config.yaml
hidden_size: 256
num_key_value_heads: 8
hidden_act: "gelu"
norm: "layernorm"
attn_scale: 0.125
init_std_o: 0.0
init_std_down: 0.0
beta2: 0.99
schedule: "wsd"
final_lr_fraction: 0.0
batch_tokens: [32768, 65536, 98304]
Each number is 128 + 32 x the weight over its row's rms, rounded and kept within 0 to 255. Layers, rows and columns count from 0. The size above them is the row's rms in percent of the matrix's.

# layer 4 attention output (transposed), 512x256, rms 0.0984, rows 490-511, columns 0-31
size [104 107 106 108 102 103 108 106 112 105 106 108 103 108 107 103 104 108 106 109 101  98]
[[124 168 202 126 156 101 177 104 135  99  95 149 131  95 122 130 169 128  86 122 159 152 137  95 158 104 100 133 117 121 130 147]
 [191  81 161 139 118 120 180  98  96 129 114 164 178 130 155 181  46  72 124 157 164  96 113  99 140 125 142 122  77 110 118 187]
 [121 126 135 132  84  95 102 148 119  63 155 110 109  92 156 167 130 173 118 110 177 124 122  80 159  86 145 116  71 125 119 108]
 [132  97  75 123 165 122 142 130 122 131 145  96 154 100 126 195 106 174 123 124 108 101 113 117 112  93  71 133 119 138 109  28]
 [142 172 147 128 119 126 134 115 137 138 114 112 103  66 134 206 193  76 147 110 124 181 132 113 141 164 159 127 185 170 131 108]
 [ 99  34 137 114 166 164 141 145 132  89 144  77 149 108 118  66 134 133 121 132  86 148 126 120 147 113 157  40 121 128 158 102]
 [157 187 171 141 164 160 179 102  81 120 165 212 143 149 156 133 116 145 158 157 141 135 146 153 167 140 135  87  52 155  87 131]
 [109  49 137 165 150 143  93 119  99  56 168 141 159  93  83  49 167  90 180 129 140 148 103  97 104 124  96 155  78 154 108 144]
 [ 52 105 128  39  85 141 164 183 175 176 146 139 145 135 173 144 190  89 151 149 131  77 152 133 134 121  93 129 110 169 105 150]
 [ 87  69 204 107 172 142 113 133 121  85 134 101 141 111 133 137 123 137  99 127 137  48 152 158  89 119 128 146 107 130  72 124]
 [103 161 105  94  57 151 146  93  62  96 114 146 165 104 143 157 129  99 141 136 155 130  89  65 163 172 130 137 110 112 183 169]
 [ 98  93 122 167 143 164  91  84 136 159 141 143 130 165 124 158 155  76 150  98 159 172 136  70 145 116 147 156 118 122 133 127]
 [209 196  74  51 143 155 155 130 115 142  76 163 189 154 151  87 111  61 135 163 155  98 145  68  97  97 131 123 121 100 177 133]
 [117 101 144 157 142 138 160 123 150 111 122  82 140 107 133 110 156 101 137 180 139 174 179 158 110  72 109 148 169  74 155 122]
 [180  94  90 146 172 179 119  77 147 115 141 154  73 117 128  58 136 144 119 133 112 186 142 187 129 112  83 100 181 172 156 126]
 [180 122 113 114 117 148 132  99  71 131 158 138 130 121 152 109  83  68  83 165 133 222 179 118 160 164  77 103 134 115 127 111]
 [169 163  73 154  94 163 120 112 143 177 133 175  93 180  91 184 140  74 104 126 151 104 132 129 115 124 155 119 161 183 121 104]
 [144 125 151 142 177 110  86 122 146  95  47 148 159 132 141  93 109 143 154  85 137 167 203 146  81 127  91 181 115 153 152  69]
 [ 96 100 143 109 111 123 133 166 154 125 135 125 135 192 126 125 148 135 128  97 142 172 116  93 116  94  83 130 152 177 134 111]
 [128 122 140  98 147  92 105  94 146 140 146 119 158 115 134  86  96 136  89 106  78 130  91 146 119  99  82 156 149 160 112 153]
 [ 92 119  96 128 176  99 124 155  91 105  88 123 156 119 115  63 138 105 130 163  75 168 147 136 196 166 142 170  84 203 106  84]
 [ 66 159  93 161 117 122 101 129 169 137  70 122 107 114  87 114 124 118 216 123  74 195  80 145  93  97 102  64  82 148 125 123]]
# layer 4 attention value, 512x256, rms 0.0729, rows 491-511, columns 0-31
size [ 98  96 103 109 117 108 104 102  89 116 103 110 114  95 104 112 109 106 102 112 114]
[[152 155 177  63 100 184 129 142 166 117  60 165 117 107 164 117 182 120 163  49  82 111 125 138 186 147 122 170 179 101 152 158]
 [142 100  95 143  97 118 160 148  66 146 174 110 146 102  89 104 126 169 136 207 167 131 109 148 121 107 135 175 100 177 137 124]
 [142 145 182  96 133  87  94 133 166 124 152  93 131 122 144 198 119 131 119 147  93 120 154  74  99 154 152 115 133 150 121 112]
 [185 132 179 125 128 139  77  95 123  71 139 136 115 147 167  81 137 147 125  34 150 126 106 139 168  71  95 187 132 121 174  61]
 [ 85  89  80 103 120 153 143 149 122 125 107 213 110 114 141 116 144 103 145 151 116  90 165  89 138 131 187 123 116 134 161 157]
 [ 94 129 122 141 136 155  83 111 101 109 117  86 120 143  83 118  84 158 143 159 132 114 149  41  88 168 209 100 100 137 130  55]
 [138  80 145 100 184 189 138  84 110 135 135  53 131 101 140 194  68 112 112  98  47 109 176  72  60 115 138 127 118 143 101 149]
 [ 82 109 104  82 108 173 148 105 112 148  92 179 147 137 100  78 184 104 152 121 169 108 110 204 180 182 134 125 122 102 159 133]
 [ 75 100 162 136 145 112 116 120 106 110 116 160 112 149 146 115 116 112  81 113 196 118 117  77  77 125 137 123 145 174 122  83]
 [157 125 117 124 102 152 147 177 130 152 101 174 142  98 135  89 148 141 130 122 217 112  54  91 185 144 151 149 116 149 131 145]
 [ 62 121 166  58 117  58 127  67 134 106 127  57 133 149 126 150 131 143 120  81 104 151  72  81 109 111 121 108 118 123 105 113]
 [127 119 123 132 134 143 126  66 146 150  38  92 101  99 180 131 163 189 127  63 135 178  65 186 173 140  43 129 100 122 170 109]
 [194 131 149 151 167 184 150 197 120 141 140 170 104 148 110 185 127  92 116 112 203 104  81 174 140 142 150 179 168 112 149 122]
 [148 134 142 119  89 161  99  89 110  52 178  62 149 105 152  94 151 155 104  99  80 164 122 127 193 106 101 165 152 128 111 138]
 [123 161 139  86  73 187 161 101 171 122 147  64 131 145 136 123 116 140 105  92  45  79 151 195  86  44  97 109 146 128 187 136]
 [141 134 170 113 148 169 120  88  87 131 101 130 125 149 105  49 149 156 134 161  85 151 144 142 192 162  97 149 164  71 179 121]
 [113 118 160 135 127 118 109 157 175  98 187  88 137 119  85  77 132 136 138  86 103 182 137 129 108 115 103  74 114  98 159 105]
 [144  77  80 133 167  74 126 105  98 148 189 181 137 146 134  69  98 137  91 146  99 101 154 127 107 112 148  66 135 127 156 112]
 [124 130 105  86 142 158 116 158 188 152 167 103 137 133 137 129 123 117 121 138 232 103 143 114 161  92 122 118 138  82 170 123]
 [173  57 137 164 139 133 190 184  96 125 239 153 100 134  82  95 118  95  94 152 164 149 109 136 128 116 121 125 113 144 104 101]
 [214 121 155 132 107 138 108  93 131  94 117 125 133 113 161  81 151 149 130  51 184 111 107 118 178 112 106 166 147 109 107  92]]
# layer 4 MLP up, 1024x256, rms 0.0996, rows 0-78, columns 0-31
size [ 99 105 104  98 100  97 103  99  98 107 106 100  98 105  93 100 104  97 104 100 101  99 101 103  95  94 103  96 105  96 102 100 104 106 106  98 109 102  96 105  96 106 104 103  99 101  97 100 106 108 100  87  97 104  97  97 118  97 100  98 102  88  97 104 102  99  98  96  97 107 101  95  98  96 103  99 103  96 100]
[[ 97 139  83  53 150 159  47  86 185 141  97 116 148 140 160 183 131 122 191 163  86 194 145 119 110 141  93 146 107 114  70  79]
 [152 169 177  76 140 105  28 127 115 141 142 117 151  62  96 183 149 102 128  84 151 156 135 162 104  97 100 139 160 145  96  87]
 [ 97 128 107  62 117 155  71 158 101 132 103  26 101  42  93 109 167  94 148 137 171 136 125 147 119  82 153 140 111 109 173 106]
 [ 64 145 120  73 129 133 170  96 109 111  85 146 139 132  87 149 196  91 179  97 125 175  98 142 178  65  99 106 126 138 137 124]
 [113 105  74 119 137 141 139 167 138  42 157  96 113 109 128 139 210 144 164 119 152 111  90 195 153 148 143 174 187 130 143 117]
 [146 114  82 148  61 113 123 118  91  90 103  75 148 138 155 131  61 182 100 172 126 122  89 114 172 153 112 149 201 108 114 152]
 [165 100 105 107 115  79 130 121  90 105  88 147 157 172 164 144 142  79 143  96  84 112 137 188 105 149 179  85 176  95  89 128]
 [175 108  67 117 121 140 106  66  62 135 105 127 107 107 114 159 155 104 176 152 133 138 110 135 150 104 147 169 176  97 114 124]
 [145  75 158 174 110 123 119 140  82 142 129 136 152 119 161 176 178 152 180 112 116 103 159 130 122  63 131 142 114 144  75 115]
 [119 178 116  71 176 130 172 152 157  72 178 106 154 183 147 140 163 161 117  98 138 105 111 107 181 149 118 132 125  89 143 102]
 [135 153 165 100  55 164 175 144 107  35  99 102 161  56 107 196 171 108 164 119  93 195 120 141 154 113 103 177 146 125 126 163]
 [ 72 158 116 118 107 131 100 144 124 107 136 125 129 121 108 134 116 153 134 146 101 138  96  65 149 103 117 120 180 146 122 144]
 [170 138  62  80  70 140 126 143 114  72 106 131 135 128 135 119 126 133 157 110 185  94 104 170 137 106 130 129 137 119 124 123]
 [121 110 118 163 119 149 139 115 167 130 149 163 142 125 157 113 176 130 153 118 176  79  81 102 102 126 146 141 110 142 135 124]
 [129 150 136 130 160 158  94  72 122 105 108 124 173 131 129 150 110 129 152 108 102 136 127 124 114 106 182  91 160 103  68  83]
 [152 155 159 111  62 188 106 105  76  96 190 201 138 112 123 159 138 115 119 106 134 158 171 133 139 148 112 112 165  96 191 112]
 [145 119 123  84 132 146  92 133 145 151 181 111 132 172 140 125 233 137 203 117 135 134 130 182 104 179  96  95  90 129 109 109]
 [ 88 158 139 136  70 137 120 104  94 153 107 161 168 102  84 155 121 140 136 109 163 142 128 154  43 179 103 119 128 111 133 108]
 [158 162  97 142 149 128 122 104 113  83  91 176 120 141 178 147 124 157 136 156 166  95 155 182 126 162 104 158 109  92 192 147]
 [160 184 162  91  95 126  85 105 107 119 211 123 179  87  53 106 126 191 209 163 114 136  85 136 154 166  95 164 167  69 175  55]
 [ 71 174  69  97  82 180 174 167  77 160 133 118 191 106 173 148 165 134 116 100 140  92 106 133 164 111 131 171 133 169 128 121]
 [132 133  97 187 122 156  70 149 166 101 106 157 142 109 169 118 145 115  99 106 140 155 132  78 162 151 118 112 163  92 144 140]
 [148 122  75 179 121  92 158 175 132  95 110 181 158 144  80  82 133 138 135 108 121 130  84 155 118 118  87 141 105 110 142  48]
 [152 150 138  90 118 118 141 163 128  65 100 138 169 105 138 126 169 143 132 110 140  57 120 150 159  71 129 147 146 116 144 107]
 [103 191 133 106  85 155 127 137 136 103 163 164 144 145 119 157 105 116 111  48 101 157  94 150 116 137 130 147 150  50 121 129]
 [119 166 130  78 126  99 117 132  88 113 140 134 158  57 182  94 129  76 200 130 176 104  70 159 192 161  88 136 139 163  91 105]
 [ 95 120  61  96  88  85 129 141 102  94 114 135 158 163 149 176 150 100 142 121 163  94 146 218 102 176 119 174  64 186 124 145]
 [134 198  86 114 111 134  67 129 109  87 115  95 142  98 164 103  86 184 109  97 127 142  67  85 125 105 155 135 166  72 125 191]
 [140 123 116  76  80 106 160 114  93 178 142 171 153 101 110 120 153 122 158 136 151 152  68  86 161 117 124 147 121 147 137  64]
 [140 149 112 158 122 182 161 175 127 145 110 142 178  81  82 149 168 162 171  58 120 131 128 122 128 157 106 104 116 105 113 127]
 [125 137 131 147  58 134 130 145 128  88 135 109 164 133 123 101  94 150 144 142 133 130  68 117 117 153 144 185 124 124 141 123]
 [164 132 111 129  42 147  91 108 135 103 108 139 135 117 117 172 161  54 127 138 158 156 117 124 172 128 100 129 139 111  82 118]
 [ 86 183 124  71 124  78 161 100  44 144 197 180 148 119 124 125 190 164 144 153 164 167 139  90 144  87 139 166 161 123 196 109]
 [139 130 121  92 114  94 103 196  61 130  98 124 172 103 140 148 107 106 155 145  81 148  97 170 157  83 166 166 130 143 165 131]
 [183  95  76  93 176 103 148 111 105  90 100  95 153 115  87 105  67 169 144 136 153 165 139 131 135  97 129 120 112 153 161 143]
 [ 94 159 141 105 134  57 112 122 184  25 126 138 114 167 122 142  86 119 166  45 202 127 136 144 126 152  63 115 120 189 149  86]
 [121 168 116  71  90 151  60 139  90 112 201 146 156 111 130 125  93 117 126  47 118 213 108 138 169 118 144 105 189  94  97 116]
 [136 142 136 145  70 105 112 150 115 106 128 129 167 106 158 138 144 140  89 120 113 153  73 118 130 105 144 117  82 128  92 197]
 [186 124  91 159 122 141 127 121 179  76 173 154 123 143  57 118 179 114 122  78 162 114 140 140 165 182 108 108 183 118  68 142]
 [115 144 114 125  83 141 157 145 194  52 115 165 179 114 131 166 175 185 144 119 138 135 120  94 137 114  95  95 151 150  94  69]
 [105 164 102  89 107 129 136 119  95 165 133 126 156  85 152 166 115 110 115 158 133 143  99  89 109 185 108  96 114 140 191 144]
 [ 83 198 180 128 113 126 163 174 134 144  96 108 133 126 125 165 124 136 157  79 111 149 102 161 127 128  92 182 165 125 104  97]
 [187 123  90 140 121 135 127 121  86 131 227 173 114  95 169 157 197 138 109  75 145 152 106 175  99 116  79  87 118 108  68 106]
 [183 133  82  98 131 191  53 133  57  59 130 184 173 104 103 150 116 164 116 130 120 135 146 108 127 126 115 103 133 137 168 129]
 [ 81  99  91 122 106 102  38  96 115 105 100 151 132  79 128 119 107 172 135 143 183 142 135 136 191 144  92 144 145  38  94 139]
 [ 85 200 164 104 152  86 120 138 122 135 184 109 118 133  76 205 129 150 141 122 167 175 186 190 108 139 123 172 130  94  78 121]
 [151  66  86 152 140 131 110 124  94 185 106 127 141  98  94  93 169 127 138  97 131 126  59 136 143 141 103 139 124 127 105 128]
 [129  38  70 153 121 162 126 145 118 124 144 123 148 155  99 102 125 169 112 102 112 107 112  93  98 170 169  90 115 101 175 102]
 [ 47 183 101 136 147 128 112  67 125 118 136 173 178 129 172 147 132 115 133 130 128  80  97 137 101 143 108  94 148 128 161 129]
 [173 119 105 122  90 135  79 178 111  36  63  97 155 134 147 163 124  83 176 151 166 107 121 160  61  90  98 152 136 151 153 143]
 [114  77 121  58  77 128 108 156 110  41 116 131 208 112  98 127 166 187 170 111  88 150 118  75 158  80 115 154 169 135 161 123]
 [ 78 110  80 115 129  83 107  77 145 144 137 176 136 118  95 183 116  98 136 140 126 181 170 142 129  93 116 141 104 137 116 100]
 [127 170 118 128 149 108  97 103 117 111 178 126 124  94  82 136 150 118  96 113 135 152  94 124 103  92 104 158 201  97 144 164]
 [ 74 143 134 158  74  86 155  98 176 128 130  83 115 102  86 143 177 180 170 116 104 158 120 104  78 153 148 134 152 156  92  68]
 [ 93  77 140 148  87 103 128 167 108 141 143 160 159 100 135  95 110 160 118 179 111 139 126 136  74 127 116  36 140 105 146 136]
 [127 159 142 113 127 124 120  82 130 144 107 133 146 146 118 118 161 119 160 165  92 165 113 113 136 128 215  75 154  90 128 104]
 [126 143 153 112 114  82 132 108 178  93 186 131 177 127  55 105 170 182 154  76 112 117 131 103 131 163 108 140 125  85 125 190]
 [146 170 106  92 124 137  89 113 119 107 103  80 155 100  43 135 159 107 109 160 172 160 102 117 168 114 159  87 144 126 173 135]
 [132 127 160  89 142  79  84  91 100 154 154 149 133  79 153 172 163 172 156 145  73 165 143 142 118  84 133  67 127  97 116  92]
 [113  90 105 154  32 115 134  77  66 140 129 119 150 113  94 180 126  97 112 108 115 170 137  87 194  71 149 112 176  43 148 110]
 [ 89 135  67 110 114  80 135 113 186 101  92  96 207 105 111  88 164 209 193 112 137 184 145 165 129  99 107 166 109 102 141 138]
 [ 92 119 139  93  83 145 148 157 116 174 110 109 130 103 146 149 174 114 129 127 137 128 157 202 149 167 186 120  90 129 144 123]
 [141 151 131 125 177 174 119  93 154 139 177  95 159 100  82 107 149 172 119  59 150 169  77  85 148 120 134  60 151 160 167 115]
 [ 87 120  84  75 109  77  60 132 134 141 138  92 131  99 221 200 173 107 233 103 174 146 108 138 123 123  86 146 146 117  66 146]
 [125 101 123  89 149 129 125 155 152 141 154 186 148 114 114 220 148 191 171  81 177 162  90 135 145  85  95  92 165 165 156 164]
 [168 142 137 128  64 147 156 165 158 122  90 133 129 151 168 147 131 174 177  84 146 126 157 191 130 144  78 126 151 123 159 129]
 [134 112 112 121 134 106  78 114 153 106 164 148 130  92 122 129  89 121 190 101 103 122 139  93 168 166 135 118 155  81 127 186]
 [134 144  63 143  98 128 160 107 113 150 154 124 142 147 143 134 105 158 108  88 121 130 108 155 107 112 131 158 134  62  83 135]
 [112 153 175 124 115 148 119 113 114 156 122 113 110 118 107 121 121 135 157 111 157 175 146 113 143 165  88 103 121 103 141 117]
 [138 196 129 128 181 116  74 101 127  85 141 121 167  95 173  94 142  96 189  98 130  97 127 147 130 140  93 115 174 128 158 145]
 [143 122 139 106  97 120  81 173 109 124 161  89 112 130 161 156 127 170 147 143 140 119 141 137 126 162 115 123 117 136 145  18]
 [138  89 111 132 172 113 135  80 166 110 122 113 113  82  98  92 133 125 155  21 126 124 135 215 210  85 108  88 137  45 136 141]
 [127 130  97 140  93 105 113 175 146  95  64 150 131 121 153 123 132 168 149 147 172  92 125 177 128 113 146 107 177 102 131 126]
 [ 97  87 102 135  89 168 127 105 168 147 124 124 125 200 141 131 186 152 151 129 175  97 114 126 150 120 149 132 105 122  85 139]
 [134 123 171 184  99 166 129 149 144 151  92 128 144  96 108 136 193  85 127 119 116 140  18 128 105 160  92 144 118 136 181 120]
 [138 147 125 125 102 107 129 151 131  83 153 184 137 155 160 197 140 112 157  99 117 121 163 140 132 141 147 116 131 143 111  95]
 [111 114 104 102 109 120 123  64 103 116 164 132 102 150  86 145 142 141 169 108 114 113 184 123 116 157  68 143 124 124 105  97]
 [110 169  74 129 139 168 165  89  54 168  97 118 122 110 101  88  96 158 137 146 177 134 160 150  89 153  94 163  70 120 207  96]
 [164 149  99 174  98 137 108 127  38  52 100  72 141 140  90 124 131 136 102 141 194  93 112 136 134 144 141 172 174 142 127 128]]
# layer 4 MLP down (transposed), 1024x256, rms 0.0989, rows 0-77, columns 0-31
size [101  96 111 104  92  94 102  99  98 110 111 102 107 109  89  96 103  99  99 100 111  92  93 107  92 104 104  97 107 105  96 103 100 105 101  96 103  94  82 105 103 108 102 105  90 105  98  93 102 103  94  89 108 101  95  86 123 103  94 100 104  83 102 108  99 100  98 104  92 102 104  88  98  90 105 101 113  89]
[[108  64 125 104 145 115 149  98 134  98 141 158 115  90 152 130 141 156 124 128 151 102 161 102 143 103 137 170  44 129 108 154]
 [ 77 149 114 102 203 121 142  82 133 135 135 130 160 146 153  99 131 148 147  84  78 149 203 113 136 160 172 127 102 120  85 158]
 [133 122 128 150 137 145 124  81 149 135 170 172 107 117 175 156  80 130 146 112 117 132 155 139 147  66  68 112 163 135 106 118]
 [155 136 139 141 122  68 112 129 134 139 148 141 135 159  72 147 122 105 121 120 138 117  94 143 181 111  90 195  75 106 119 140]
 [111 125 139 112 152 146 142 153 170  94  43  97  88 119 151 127 197  50  96  80  84 129  61 111  80 132 130 134 209 101 165 129]
 [123 147 166 104  58 161 147  60 130 164 101 151 104 141 132 151 151 162  75 159 152 122 155 149 147 101  95 113  76 169  58 120]
 [141 146 117 124 126 136 126 100  79 144 101 181 168 172 101 155  87 117  77 116 156 142 174 132  92 116 173  77 140  86  87 146]
 [106 128 126 134 115 163 113 118 162 134  54 168 125 107  88  90 134 113 149 130 109 114 191 141 146  92  82 130 100  88 140 147]
 [116 140 176 136 153 162 143 143  98  59 171  69 135 118 165 180 125 139 140 137 190 147 161 124 151 117 145 126 140  96 229 138]
 [ 88 147  99  81 158 144 106 164 148 141 139 118 124 133 122 125 129 115  73 127 168 113 131  89 112 132 151 165  91 124 115 162]
 [ 95 188 144 184 141  60 108 138 124 143 157 129 118 136 164  94 158 127 161 112 101 114 120 185 135 168 131 142  90 123 131 129]
 [151 149 121 116 157 148 112 118  95 109  89 165  80 178  88 116 135 112  86 147 156 143 142  86 102  95 140  89 131 145  92 104]
 [166 151 144 158 233 149 135 151  24 128  92 109 161  72 120 131 142  90  98 136 152 146  98  67  93 121  85 144 128 124 139 104]
 [ 94 108  85 171 144 127  89 138  95  97  96  91 134 120 113  80  89 159 185 159 107 103 171  80  74 207 131 138 180 118 114 143]
 [ 97 121 149  99 130 122 109  72  87 103 101  71  86 130 160  75 155 144 112 119 240 126 129 116 152  99 135  89 141 139 100 142]
 [138  98 114 148 136 149 131 187 119 123 137 182  57 169 160 121  91 139 109 160 127  71 135 150  85 159 117  58 107 144 180 124]
 [185 125 104 124 161 100 172  89 135  70 142 159 137 114 118 148  64 128 160  62  96 103 205 134 159 134  76  92 187  40 155  77]
 [137 111 108  87  72 149 151 139 116 104 110 112  84 146 141  63 148  98 134 157  91 156 114 129  64 129 121 113 209 152  95 142]
 [124 147 132 123 139 135  91 132 143 106  73 118 102 171  95  57  94 119 113 119 163 138 173 120 178 152 134 156  55 122 142 111]
 [151 159 130 102 164 122 134 139 132 139 147 155 123 148 129 123 157 132 139 181 142 152 109 141 157 151 113 110 197 128 147 119]
 [ 80 175 162 177 113 126 124 145  96 143  60  85 163  60 195 134 106  95 104  75  79  89 125 125 107  89 142  96 156 151 139 123]
 [130 123 109 134 154 134 115 151  78 141 225 160 131 141 121 133 127 137 133 164 132  96 160  72  94 102 255 104 113  72 156 101]
 [117 119 137 194 122  83 146 103 128 213  62 137  85 128 166 133 110 138  96 103  51 157 148 175 130 124 160  98 104  94 144  58]
 [ 95 145 151 183 128 153 132  99 122 106 107 168 120  98 142 136 143 110  95 126 157  76  98 124 143  87 105 172 108 151 149 109]
 [ 66 113 132  92 118 128 114 130 137 132 140 101 128 104 124 105 108 132  90  95 140  79 104 174 167 171 125 140  93 233 137  93]
 [174 101 123 122  84 110 149 170 104 157  65 141  95 182 117 169 182 122  44 160 128 112 128 131 132 128 173 130 128 174 148  91]
 [121 147 120 137 179 110 124 116  71 107 136 137 134 122 136 134 124 114 151 146 158 168  89  95 188 195 175 142 169 156 137 133]
 [ 79 131 101 160  94  73 103 121 111 164 100 122 144 116  67 157  94  93  93 123 178 146 152  78 110  47  89 110 113  87 120 118]
 [ 95 140  96  73 124 123 146 110 102 145  97  91 109 127 147 167 152 102 149 151 143  88 152 156 141 100  78  99 131 170 204 178]
 [105 128 199 168 122 174 117 155 104 158  63 133 162 160 200 169 149 122 123 128 133  97  77 167  97 113 162 178 144  97 114  73]
 [102 169  39 183 125 158 116 121 119 166 104 164  99 158 111 151 139 166 155 161 119 118 181 161 133 125 110 129 134 143  99 115]
 [170 118 162 112 115 124 118  70 116 148 119 181  68 111  97 131 127 142 152 113 130 127  92 147 133 128 117 132 138  96  95  94]
 [143 161 146 180  94 157 153 171 102  76 141  90 151 159 164 118 139 190 140 103  73 162 130 168  73 103 147 116 168  89  86 143]
 [186 110 111 169 165  93 156  99  98 166 181 105 105  92 109 116 108 130 100 140 139 131 131 105 150 137  62 156 114 144  84 118]
 [134 105 136 138 131 108 123  96  98 183 164 161 142 145 123 134  87 145 115 115 128 172 169 212  87 116 120 169  65 149 131 146]
 [ 69 115  98 108  97 123  81 110 155 174 103  91 125 138 138 132  83 158 121  96  91  62 110  83 112 137 111 122 112  88 153 120]
 [ 93  84 137 146 122 126 175 144 146 135  70 124 130 162 140 160 126 214 141  98 143 146 126 131  97 139 147  48 146 142 101 101]
 [123 143 128 113 117 162 184 124 126 143 166 186 102  77 135 137 176  75 125 141 107 110 170 143  83  60  71  89  90  87 103 227]
 [117 107 118 132 138 140 103 139 122 124 195 107 107 141  93  70 100  62 127 106 116 144 148 133 158 153 184 108 129  91 143 187]
 [148 183 137 147  93 151 136 143  76  68 126 129 157 131 194  83 150  93 163 144 132  97 194 144 173  90  99 152 122  91 130  90]
 [169 127 100  95 120 161 128  73 169 142 101 130 101  96 145 142 135 117 166 162 145 125 161  77  95 160  81 120 152 188  79 116]
 [ 88  94  67  86 143 159 136  96 142 151 103  77 182 169 121 140 123 116 103 150 140 101 134 114 102 142 136 105 111 140 153 164]
 [131 153 121 122 213 169 146 151  91 152 114 121 176 106 197  85 140 109 180 136 123 161 156 119 142 119  56 103 123  97 179 141]
 [110 143 124 102 103 131 147 149 139 107 136 133 171 103 148 179 204 135 113 154 147 155 172 132 111  92 136 102 124 130 162 155]
 [184 105 115  66 142 118 116 103 151 144 118 222 120  87  71 190  69  96 116 143 143 131 186 144 120 127  78 119 108  88 130 177]
 [135 118 156  86 205 136 144  96 141 122 181 165  61 159 103 142 154 114 109 122 101  49 129 126 141 124  81 135 111 114 117 169]
 [168 135 123 130  62 119 145 108 118 141 146 127  94 126 115 147 161 112 136 124 133 194  96 134 142 101 108 114  80  83 160 127]
 [150  79 115 143 136 125  44 144  99 129 144 175 125 116 138  80  98 110  95 100 148  93 109 110 102 163 120 168 123 116 140 134]
 [143 123 111  76 137 144 115 123 142 125  90 144 106 123 126  66 110 170 105 125 109  86 184  57 152 118 154 146  76 184 144 135]
 [ 98 147 122 130 125 160 124 152  81 135 120 176 131 187 126 176 184 119 143 152 165 103  93  93  91 109 123 159 140 128 146  98]
 [140  96 128 167 108 177 132 165 100 136 148 118  76 174 153 120 167 134 149 158  88 174 108  70 174 112 129 163  97 158 122  88]
 [115 209 167 137 112 183 197 128 134 120 174 110 163  64 126  86 145  96 148 127 149 110 159 122  97  92 119  96 147  94 102 166]
 [120 136 130 132  81 119 116 145 125 141 126 101 180 155  66 144 135 158 106 127  98  88 101 164 119 108 104 118 188  89 113 132]
 [148 134 112 114 155 163 138 191 114 131 125 107  93  89 103 139 131  20 109 127 119  81 140 146 135 101 158 127 142 151 120 167]
 [122 177  71 181 119  90  68 144 107 142 116 164 123 164 144 112 209  56 122 136 125 114 130 107  76 151 164  53  92 122 145 151]
 [138 110 109 119 106 114 148 145 106  90 136 119 148 114 153 122 115 120 103 219 133 101 133 168  96 117 255  87 142  96  79 107]
 [ 89 134  98 110 149 131 136 206 100 136 158 109 128 153 170 143 127 124 120 108  77 115 189 120 114 116 135 159 134  88 117 161]
 [182 161 157 158  81 102  97 163 140 117 188 209 147 143 141 133 143 158 149 100 163 144 115  92  35  98 125 162 153 125 124 103]
 [130 106 153 104 126 129 150 133 111 124 163 146 203 126 123 115 145 111 112  78 104 147 177  58 130 112 155 146 135 142 144 138]
 [135 115 137 117 197 110  89 163 141  79  97 125 159 182 134 177 161 120 105 180 137 127  37 107  96 147 119 159 139 172 153  60]
 [ 95  87 121 128 160 131 158 124 149 110 131 140  92 202 191 102 139  89 150 125  85 188 122 176 101  91 121 155 132  85 127 107]
 [181 143 171 150 141 149 194 170  86  74 151 130 125 193  94 165 128 180 104 130 129 105 127  82 106 127 124 173 121 174  98 176]
 [111  92 167 174 102 141 113 149 141 149  58 149 142 122 133  74 100 157 126  80 165 170 117 104 143 111  86 155 149 117 169  30]
 [181 115 101 123 121 136 146 108 146 109 130 165 133 143 127 121 182 134 170 125  94 175 113 102 103 147  86 143 128 107  91 131]
 [120 107  68 189 142  93 112  91 103 108 125 118  89 138 116 158 115  92 180 128 134  95 144 115 136 129 113 131 160 124 148 153]
 [130 183 122 105 130 155 103 118 153 140  93 124  92  96 167  85 141 137 152 115 116 138 148  98 170 103  76 130 141 180 166 152]
 [118 149 151 230 104  75  94 118 146 160 164 129 112 147 109  91 161 111 156 121 159 121 158 103  91 169 192 152  69 151 132 115]
 [156 145  97 149 135 157 145 100 130 162  87 144 102  94 131  79 138  97 154  73 150  59  88 174 116 130 140 155 113  81 117 141]
 [154 135 184  82 142 133 191 104 160 130  91 144 156  89 150 114  94 211 131  94 153  91 105  89 172 141  79 102 131  77  89  99]
 [ 52 171 150  96 153 105 167 163 110 116 141 119  67 107  91  61 125  62 120 153 108 148  90  74 144 118 156 161  85 116 154 112]
 [130 179 119 161 111 105  82 129 116 130  82 107 121  61 136 102 158 196 113 136 159 145  61 107  77 155 166 167 106 129 119 175]
 [159  43 133 128  80 158 130  86 144 104  92 130 126 105 113  91 109  93 175 150 134 155  92 169 170  61 101  97 164  96 134 110]
 [125 156 116 192 104 188 101 126 177  90 162 132 153 150 107 124 137 119  38 139 125 132 194 146  60 126 118 119 126 156 167 139]
 [141 165 113 117 125 106  52  96 152 101 107 140 123 147 152 114 128 105 119 119 107 125 139 145 121 176 146 146 130 111 194 173]
 [126 122  99 164  80  76 153 102  66 193 129 165 135  91 105 179 100 129 103 122 109 153 207 137  73 122 148 122 124 111 149 152]
 [100 134 201 123 127 167 146 140 154 107 142 128 103  99  96 136 171 110  80 120 123 151 157  99  95 114 195 130 188 164  98  60]
 [120  83 171  89 197 110  96 117 102 180  63 154 123 206 155 112 149 187  97 117 151  88 122 122 143 141 101  95 132 123 119 103]
 [111 134 139 156 108  81  84 145 162  69 135 134  77 139 121 146 120  66 131  96 123  72 114 118 173  85 123 111 132 130 166 154]]